Weights of a small GPT-style language model, trained from scratch on English Wikipedia.
Size: 11 layers, 9 heads of 64, MLP 2304 GELU, 63.2M parameters.
Architecture: LayerNorm before each block, learned positions, no biases in attention or MLP, tied embeddings.
Training: a variant of SOAP for these matrices, 501M tokens.
Each number is 128 + 32 x the weight over its row's rms, rounded and kept within 0 to 255. Layers, rows and columns count from 0. Numbers have three digits each. The size before them is the row's rms in percent of the matrix's.

# layer 5 MLP down (transposed), 2304x576, rms 0.0652, rows 1655-1677, columns 432-575
097:180158114156148176118162096157130063058171133151113109174073128120147103184085128130141122175089143148124092113131160089148088103106156104093101108154157116126137141091100183147096089095144162108073185138117086120157171163146063138119132177113122114144190137120169110092051089092117057140143107107147130093174093142100111073120093088132100108128096142100157122165166124098077109190048144094130144148120141163156170142175147131172103
102:087131092132093138146146133219136149128145164177124088160072158121126131083164216134123154100108144086166149095153151130090172165133148178110201105135079090082093112126112132130089131128107172045151109181160128131073121165131115119177134130123115119104169140109118140122133104112088155098126116109132161090193135137118093129107109164115127057161141191127163130115130052119123131126148126146080148157119128093120114164130081172153133
099:134131103080128187156105142042145116078139118161136106218113141137115137183137137105161175164106088092169142086139153189145119140121130152118098102153098173143105141166071135142153120184148083143106095085147126123126120129139123100111137105197181104094168131151126112105116116115174077116149110079103114117128187176146133118190105100137153157099174128110103198124121089118203137131103136148119109165118143147141129103188161140182058
088:137169128095132139184102088098154122156140166112142098123154112101056094155173115093143184126169147138122115112090194134174159111127161164172133151085099132114154083154102117057155091103119065106176075081159075127158192207205139098081118127139114144138149105129150093134131151107159128156177112146085134160107166139090150164134109140087161169120120191110150114157112142080087148124072138026106079159089142111078110092182091068158153
109:101108053101113118177174078107114164140087153084175188157103086056134065094130133126063179105102017138085149089119089096144165114119143163142122163150127117153105123121188081137102134167148100126073122094168178167108161125184141074148142097135052112129092155193108108112156118145093064086064127079160178118178120170142125156149101122148123165104149159144136134110073141131149129093119155120182112164148134078111136129102109109085152
098:099156141153164095100154127127160148134166149116117152130070229125123082161089159122142149142151169108127157165165152134118141168104114162101123157151170140128189098149156076130166137165116134161115073121114225134126153132110167088115122034136125201143077168128125112127159028117154096133120117097141070126177097113119132117112201132086089113093109159158083124169179129097140080133115106159160115106136157139166119056158114063175142
097:136126164075063137180117137113155137128121135125101140182126181135083158145116045155143140117090094101155101105151158114137102162142122141154130102174148164056122124172149189105153139079143148070065155100178111157101120137132106129149114138133108120091104037120160137105145160131152147143133099169123144135111183133102109114140104121121111148103120174118157159134149161174209113097188097140092120095116106176146074083155096125139151
094:146129133138121083130153186157126145089127109167112098147149065107111178144069154118169096163207237118125135140131136116090093097131178152108156153145119173143105048087070131119175114141173149192133081119126149119100107083141125107111107125096044099134125090106164151134155104162090135081137093163114116128141132111181134126126065185188176099179102160140102180147086176152143140159185120102099099173151128155149140085125114143135126
097:107124131169141079081122108149125092078118146154100168103127118150108138109103174141102126125148151108143177093121180119109116076156102178107089150130063084071114127122140172114167071132134117107129132162169134143096101126126106072158092125144118144138112152128187107176136121134140165087107166144148149099117166086141086109170119089181146168097146051116111108204098101181077115114086132117129115145068117178149122134165119073168124
098:108093138150066162129152117170143097171040107130131175084159178193166140171144100134114138154126147156157034099125111142129174203145137083206096122084119147124095077140135121116118138168134085137116133118156072161094173140121117119149150126197127120105149141166150155152114119134118137098119149074061101170129098095200144137130106119148126142094118091121157165096134162117136213084101174077140159165140138115141107080164091162115197
106:179189134129061137158072133177216117143179148148115173086184102098106191103113133174178104109144119109099138148104105101160132132072130113124138158138163082176147153118142168125134110114161095169148148204102094118097127138072131127155129062135135108117153141134126139109137108143134085133171160093183125120124129120152145122116194160082172085157132126138228087147133159076166137109128176134112129135185089106168096123131161116155144
099:141143089118148138097105176134089109100150068165103103111089152148106157106105195130139177131116096131133107138088185202188144176169060147114127053139115194138061127103156105114102166111060136106154134161082098143110071111132146070134118125147191133157095126150049113208087154102089086142121146084143063136103156140164091187119082123166165174137133124106118137134097144138132103100144204106086136132113102112086135132110126140166096
100:144105133102105133162137130107103105080158102123059156157178204127114127173117073108098086128147175111155126096157150162177144078126034122120145083216146143094171093075146131119146146149145108085111117174117185165091147099019091130125132199160094109130094111077171121132115108104084208127131136167133137148108148109152127109081104138212157103126131104144122173128088131086157103099152201156166089092100153086119172142099132069144151
103:124144145102132150117179102110127141077070138194107126129104102089172154119114137194147141134077077137191111143164098066080137150168082180072178126058156119154090168176127116135116139102140156086120105125111129136131130129112165167190179115149148082152136162113123164122054138085091092067096121085158150109076110128140191084132155129169117071078176129194124144152181120090114125156129107132135162164142117119192135140139100122118193
104:127175130097174111119145089158148172069142142167170116125141120163136170117091085122135140104130123108104087111103161135165132151110136088140106081176135100166136100156095135149173077115162114082136077155142135143077137155133116181111125049105089129113159134162104096100133127074094132126154107106127124104121124128137187106129147072106171129135078141083148058133127109173161107152085138179158081124074145136118120150102082084088192
101:132180083126151151134127165138099175147090170159123138116132118155072151139185176122062144190153102099113169091113101167089113137122106127158147124149137142109148129103158082095087141168115127138181155123092114029168151186111124128135104174140139146135155162102104062130165112185140146152113109106151159185073122128115044144125128134146092174161105121145135139138081141115137113086141159113159093202138101114050140137148144068092089
102:101107112095104136120085134137085107153075106127147078135088069139102123098130136116174105159142133130164120124120094178088127132089138110193159105127092136123086070143139081131214171158033179142096157140131171138135151181082202116089157129140127201097138114140122143154137161094114158102118158155109062166135120181146096111064058138137141096135109153148131160137151117146136087140122141159091120096124080044062187128151084117092097
097:116165100121095076161124140099153135091065143135154082128116135036109107057142164146157160123136061103128142122056129113167123165143103145083208123154153158135077160113100084169107097155070177156090056137072169132140110089112125175138151138179172063113121114137105135142145132103191132119175060190179069115187170128140117123117094107174108106061163128174130146101141147112141124171122116173142135100156147084119103136089151134165082
096:123172186090094090116051117072137137083122111058063164143179078053109135108124143135093159112124146124088126165121120117207103088174232133128168109136099074097130126135124100115173149192168120082111119136100069106131111000153128116177075143104150089089103139173115158136147082170162168124140107112134138172083089134179150158173141097147134113157143191162094114179178141174119153142132115176147208132155083100133162130136155134134121
097:124160116144148124130134173145110080125169114124128137152142105219133104185137059113115078231103136113079115101047072068163151077112080135097200147103143182143121118079132089081094128150108173092201097143099102124085126131131087074132118026112139116112127137181120144173091129132078141138191072130149110135095100117152119168119088104141156114121160171166125081108119068102197165197065135130082096108114158084165107151116056161018083
108:118156128116192132116126087098152160150085144133115099206124070106150086109138129104167127136131090148156078109159128179160169088147136162117098153149158118099130147115116168119144105133092134147106089104130080107123151100157114123126167105148091173134167124136094108149116150091102134117151109200167091145129121136106116161124090092091121104172125143125096131146114162167112232089076113153071119143164127126117088160142133163154112
092:099146169101158124136164168158181055129115154066074113209208150128141180172189185120124184167061058148116112133078094112120134126114143158156123125084118145107177116128081180081110141156115102121154113113090100086124175136152118150141187151125070071155090171124152221116154172121178164175126168106121111148119117153099133156146124109127118151143103098107180125128133116129114168109129125134105109146052120076120053114124114127105193
100:181121131159089070161142133155106133148083132088140115102115101120131092126114138151132117161108088213144159158093169132149115088123157119122157120086134125116115109129139181137146145153136138159126135140117127131107166138164156106116137143151148209088131105163163123083143127121133178062119147142129146129070146129120129103114094148113145096192128071132149120185113116159083119133124160068172132115136089118195124116103081115200104
# layer 5 MLP up, 2304x576, rms 0.0704, rows 1656-1677, columns 432-575
103:148140171114167091113188157086126173164093207146136238147151080156125111142113090050143139149149155100129098126087144153139173134200154161165134155170180137124116133106148148101149161163158120172172102073137149157179076161145157109126116182163082175165157088098067142140131201118157096122134099136151150164060100119142135153148086124125151133117150095106115132161104168087127129126157132173146151162118122048086053163153150150117078
104:161124161127102113161081130101120189143113109126148175146119089125137144143117136104119126180137085045129195143105109114188094176189077168120106121098139117139190143105145101152121092125104161092127152124144145191177103186135151152139131163122069165167177124052079160168121132172147113146118117103117135124165135116168160133088118103182148144131124135132092091137109138108125147113152082140114129148165067151129109194141111093142109
098:117106082049143114156151116159111158110147122122118095116136150118105062151097052238132076077072091083165156145080133134123127164126138151126132152116139070103197145086164157143181140169148164173172216089060142163169184166090125152091084156120109080139168140147162194133180113134149144145138131109133171152208109073121134112122174128130152068127159134116118092136035139169120154154157097097082147142089151145163125138094158133090142
100:114135037090122139153157109161132082118140155118143102140170139128147124132189071129141169155133116107102119209185161184168098099082131116127111167107153093158093118106080132204164123134146120121120123096176138143076076179158147097173153092128148099060166138092053120114082138058060132117136124146140078089159148164243088072121141093118153189097162097127150088145176179100069105178115137105130121169121121105133135114217127154117156
105:128147113127135121133121108095169157220127175110106132105115096079166156183107126150172095073167128156106146100146103137074117115085101139058113152162141198203097124151175135133126117169130116160074120130127124143111117133075146079050108103125128119097117152130116127127112137072161151133155153110163092151129118111100151143185092125128057153140116149156100137133152150104113117088145130149131108122082173166135169078191096145065120
097:142187162122101125129108154072107062132070107138102140127115122108131115105157121125145192165182160072142125155145041075183124137160113111097091141132081082120164123127112140123127109150121168127116131074137135158148064083194127107133127139151130148178175166151093115098103124171138101150093158118159064161111159134121075171128153126087104139147131109186121083066040133160098116092097171033118114155056123117124130099026091166136121
098:095126129148088143156067076169128108136177100146136063137138144146070129145117119085094169133136112101131100089114077155145137126107098103135164107088160095118142110153129089173168091095096140106153083167132105145194149120125158093158188162098148122144124123153138184128135157094074111087153145136086184129138159122127088087121166134136175126104160126133062087140146000132106113115118103097111105150141178187136155154118118115134176
097:149055107169109126085091134134074129126109130122083138056063127120147104098118074141116147108161123115126159096198117110121093114155122129144069084147115116157121097107153169137140138171076117135150158093173096148119139125146244159129147138141091127099130123108099106104127159140137142132160117175140138087148162141186153062129177092110149169109175141204098097134077161115102176193168068159170102163156159134102143159056168127068151
088:188151086139168165228085103090128130140157101085139107097100089128133137165126142113109128145107131118101168114144150136127157153068108105106165064128156124135142143114140136048099112115086111136159098093156119099167133174155112130118157121113111112127051134129159034147112129145095158081135099129117109118113114113058164147113153174157111148113158164148088130138104105147111150110119141146106117134066144102089153129010163113163089
109:145154155122137102123131138142108132124098130164199154064104103138118143139146143191068126106094074093187149150142141145110151168120103152130105140142103142116149207088088158118121111097131117180085140159153139101118065076152130112087140128135115125168107189116136134086166107118105154104130196133071153144072048123076185149169107156153122151071128088119170134076061100095128089190163116075101128153084115099108112095126140139167105
093:136165152110141139113105151113134098125122143112153119115154158092119098120151117122138115134142184117086174178078107120100088108114152140097134118112108117146144172135171191119156104118146087122101110062126105129156144152117169148142107141104112165131191124138130156100141080125132143128167128076118105125176165104104125162121097126197155116166155156115154106087187108092129156171137130120169112167145150203182157141152165122134085
108:151100119059075134169079152163164094096127138136152128157121095151144101128189171126115141135141137153061152108125078145105140173098155102142157170163111101121151193152127117167159122171128195169117117179168081175076130153153177141103120103112116089138123136171102135152159185087145114107134112103118108225132101152099145128166135166103070199169092113109112112105128170163150106202060131133089112111100174139111166116127170080147103
099:124162116099145178142117149114162141131139170124144122113109092104114172044080123125128139124127112157058126065142053161114157108144143067113163163148129133103131121112138148131135141157122099130160100120150112092131148121143097138156148132076102158105083121077046124120140096126169127121017154126142137120101125178143139138116154131076115132195143175089149096165092128134147134130191132077150168099082139118127111126111111149113133
100:124142130041092143122143085116111159159178110153103137126111134079098079065145102126119162154080163158150096122104157148114122130079158131063126094120122123176130162120112082117152152076123102122142053086137157166120196150084141123084164108060101136175120133087093095128152175139146117055141116120140161099058133134108210137166118138149117209090033179153136172128122162128080140062146113134118099137117146170105171046134146101122110
095:156172176127098106136147144191100134095132130122147102132155126118124109145114092127156137128171123115119124071128092115146092112198150078130095085161137121159132133107098155089153163127104161109139148139113140153150126098159125066110131030164188142111125160120140165130114081122125140117166113116140174142117095140130176063118127147093118184106130045149156112183153136119080159127152136133118140110148139076081191126153120141153055
100:146114178175129147081177165079088045163089159086173226148137143123131129134127077099156118117124121183129140146136128142115162119107105139128115156166142059129134136133141047133101113073124111124130113123118215127095135189157125078175098154112125065091147140139102102129128077149114093188136114119124121146145083113191136097126143111137134156123148097117168048143110098158094143151102166091150177127127149100175188191146158112092152
098:146100119127138107133093126101138140164115112139134162144171095117146192099123148115126096033146140149091134136106180195090138133142100119112135060134133140155060155090155163131112103088133123085092167083156106069124098081130133149148161121089146145064068087090179101103103165112141076122139140130108147133120153112133115117151118144140118136101126167091140114178176115133152199093135175111141123134130096161114112161146090077093106
094:144167085111141111116128137151177182150130103129099165125104138143198145072105119152149127103162146111051099104114099160117197143156086128165130100143160161160118115133078121100172043122174125143116124095121146139108172178185122077134126150134161151097209124094091144154137104116139155114162186147110135176074154119112106104080129083125146147136133173150107123141118130108110102107140048119118083160149153125164144070124149046129091
093:173170130087135113160098132114121114172122129107121136072089133135081133076114188126163169130148144113123130186178155135095091159090104186127137125126079102162084204152076135141120112098108087137089165080203146150144140139117156134077133121157148052139151151119124097099088124113163143145073120073106107160094078107117075089082138181116130108158089159086118154093127163221131142138161068118174194112110099197124192095103124130125137
109:131144136109125147070169171162160171145177132161112094179091132118129195129178117147063132098160071115122143127157169166133161074137104065114169107108149102095118166105129123102163099126159094161189109143073145098093115130146151153116150169129169106101098123096115154115104173120151186127086124102125152135092141134092117122134183119153126182075125143133113096161177182130134101131095083181135088119113104161136123141131147110134146
110:111079141160133084135141122119153138124097132147142119085144119151152093177078134083115071163156137121122107161167129139089158151086088103085051088162196111138140081135099170127143147179176143130105099104154150226119051125086182141127124129064119145069117114109097173140127029107134133185140120117119064074116201115106119073122104128154145141128101134142140151035132093137066128121125130114109106089149153148145149118087078167158120
103:130064160133189117146151091112184160088131163056195179157158124122116167102126065090132090149108117159114165111098173121162141118124101144075124103167126204151119102114111094143099087163085179106233092101136135110165121143094160176119099152164131197079209106074119166127147133105117154152146116181124150154149068161109112133086089093111182107085167143097101107129084090066079092127154175087138116101148133173123052140146066116117107